Weights of a small GPT-style language model, trained from scratch on English Wikipedia: RMSNorm before each block.
Each number is 128 + 24 x the weight over its row's rms, rounded and kept within 0 to 255. Layers, rows and columns count from 0. Numbers have three digits each. The size before them is the row's rms in percent of the matrix's.

# layer 5 MLP down, 192x1536, rms 0.132, rows 172-191, columns 384-447
106:160108134136156157124120158094093173116104151097124109160099140113135137119060144191128110154126120157153120119118120103169168153159032119086180132166109101150114085114167121080110148118119163
104:157175124128117140146107130116113111093113139097131095102107142074111081125166114110086142144108147088100106105145118136109110153138114145114153117103137092167139149108140118095120126061169156
091:109115085150119131136137135127120112109140138147125134155161127133124106163149155110150115125135141102097140131124134127145133125087147118089114124108118124138118145121128113150147159172132144
099:139116154125103103131184138111145142112151143137092152065140091103140119173112141136093126079136122130103117143118131148118171098114070100113115149106139075124152157107118128129086139119132132
096:077113117149130125092143116115135116135109137078128143118075132108143140142127086117092133159109146036101152141143126127156109129131110117140097153135123083134108135119143137080110079151134140
103:139155095130119145143098115134132100098103100133173133118111127130145129153113079115082121150096138111139146151117128124142118126122149111132149123124126186115075112163098078103123128103130108
101:132154139124123104155135162121139107151154115121123106078165139152112145138102129175130132124151117133106156169098094153143155134170086107121123145102132124121142122166153159156155136117135140
096:152094153156132139126161143134123136131088132117136148138102136131106143132133144112127110084137115157131159129123140116114101103142116134141134114110097117110151121118125121128122147139134162
102:150128108127137109144125141141135132128137111148107126146130100130143137103088072121120154120143125133114126149158130125166115128121076124148101130174140127130161111142137123145148139116203203
103:084115090129097116111115136142104123123129122118137176113141084093148153139089103111130121098131129114144149116107132135112158101138061140095150144148121143148117156136180163162079160108107112
102:140136132136160100164108126129126156109094126120182138108159145104088112107145177103153126109140108105117110098123132123132139134148114132134121140126116109114151143126174106140125118155170127
093:151182114140108134104144120123187119151124137144132166151078160164110145130090099158118124116134143135160204156131150125131102139169143135146139124131098087145154129134095112137107116130119121
102:109153154137179141125111117104136104094149133156159141146147079106104150117166137120117157092127129093117096125133098136120097107120116122140082113072134119149110133117125122147111119155138132
107:107121147113153140085140146135171121123064125122110103115194133115124126147101113151092128176170127105136147076109148164112140102140228107101121124113112128120101099112131145107092163143093130
106:126161149155123120131147128123107134116105099118151122169126140147118152150111116111158112110148119108104112145126164094119113093119130093145114130108125145114124110139121125146168112103124140
100:139146129118175125122097112138157129149154111116089132130121155139155103143111128103101126136092121172127142084114098084139078136134121124145127121117147136095098093140099114147108127132109156
103:118122116115157157130102119156161099126125130138130134120139153118135119157138108134116114101107150109084111126106127112106101113105108125126174117138099128131121112151117114157153115145110116
103:149129139117134152178074122122110104114116144139133145147112149123184154122101151157124117132108102093106123145103103149167074122126105117096118101152113125119105124132139136081093104165100134
105:103136191107144112147140106101118158121132132148116145069125105107165132116160168138135131091130111049114141121151097130116110189100139146107132132119102072122140133126170109134105119152123134
103:080173144120089111144162116099112156147140128121151112132141103152106107143151097113128115146142124132098151183143182110138160133146216124146148145115140098101124150121134134117121137172167171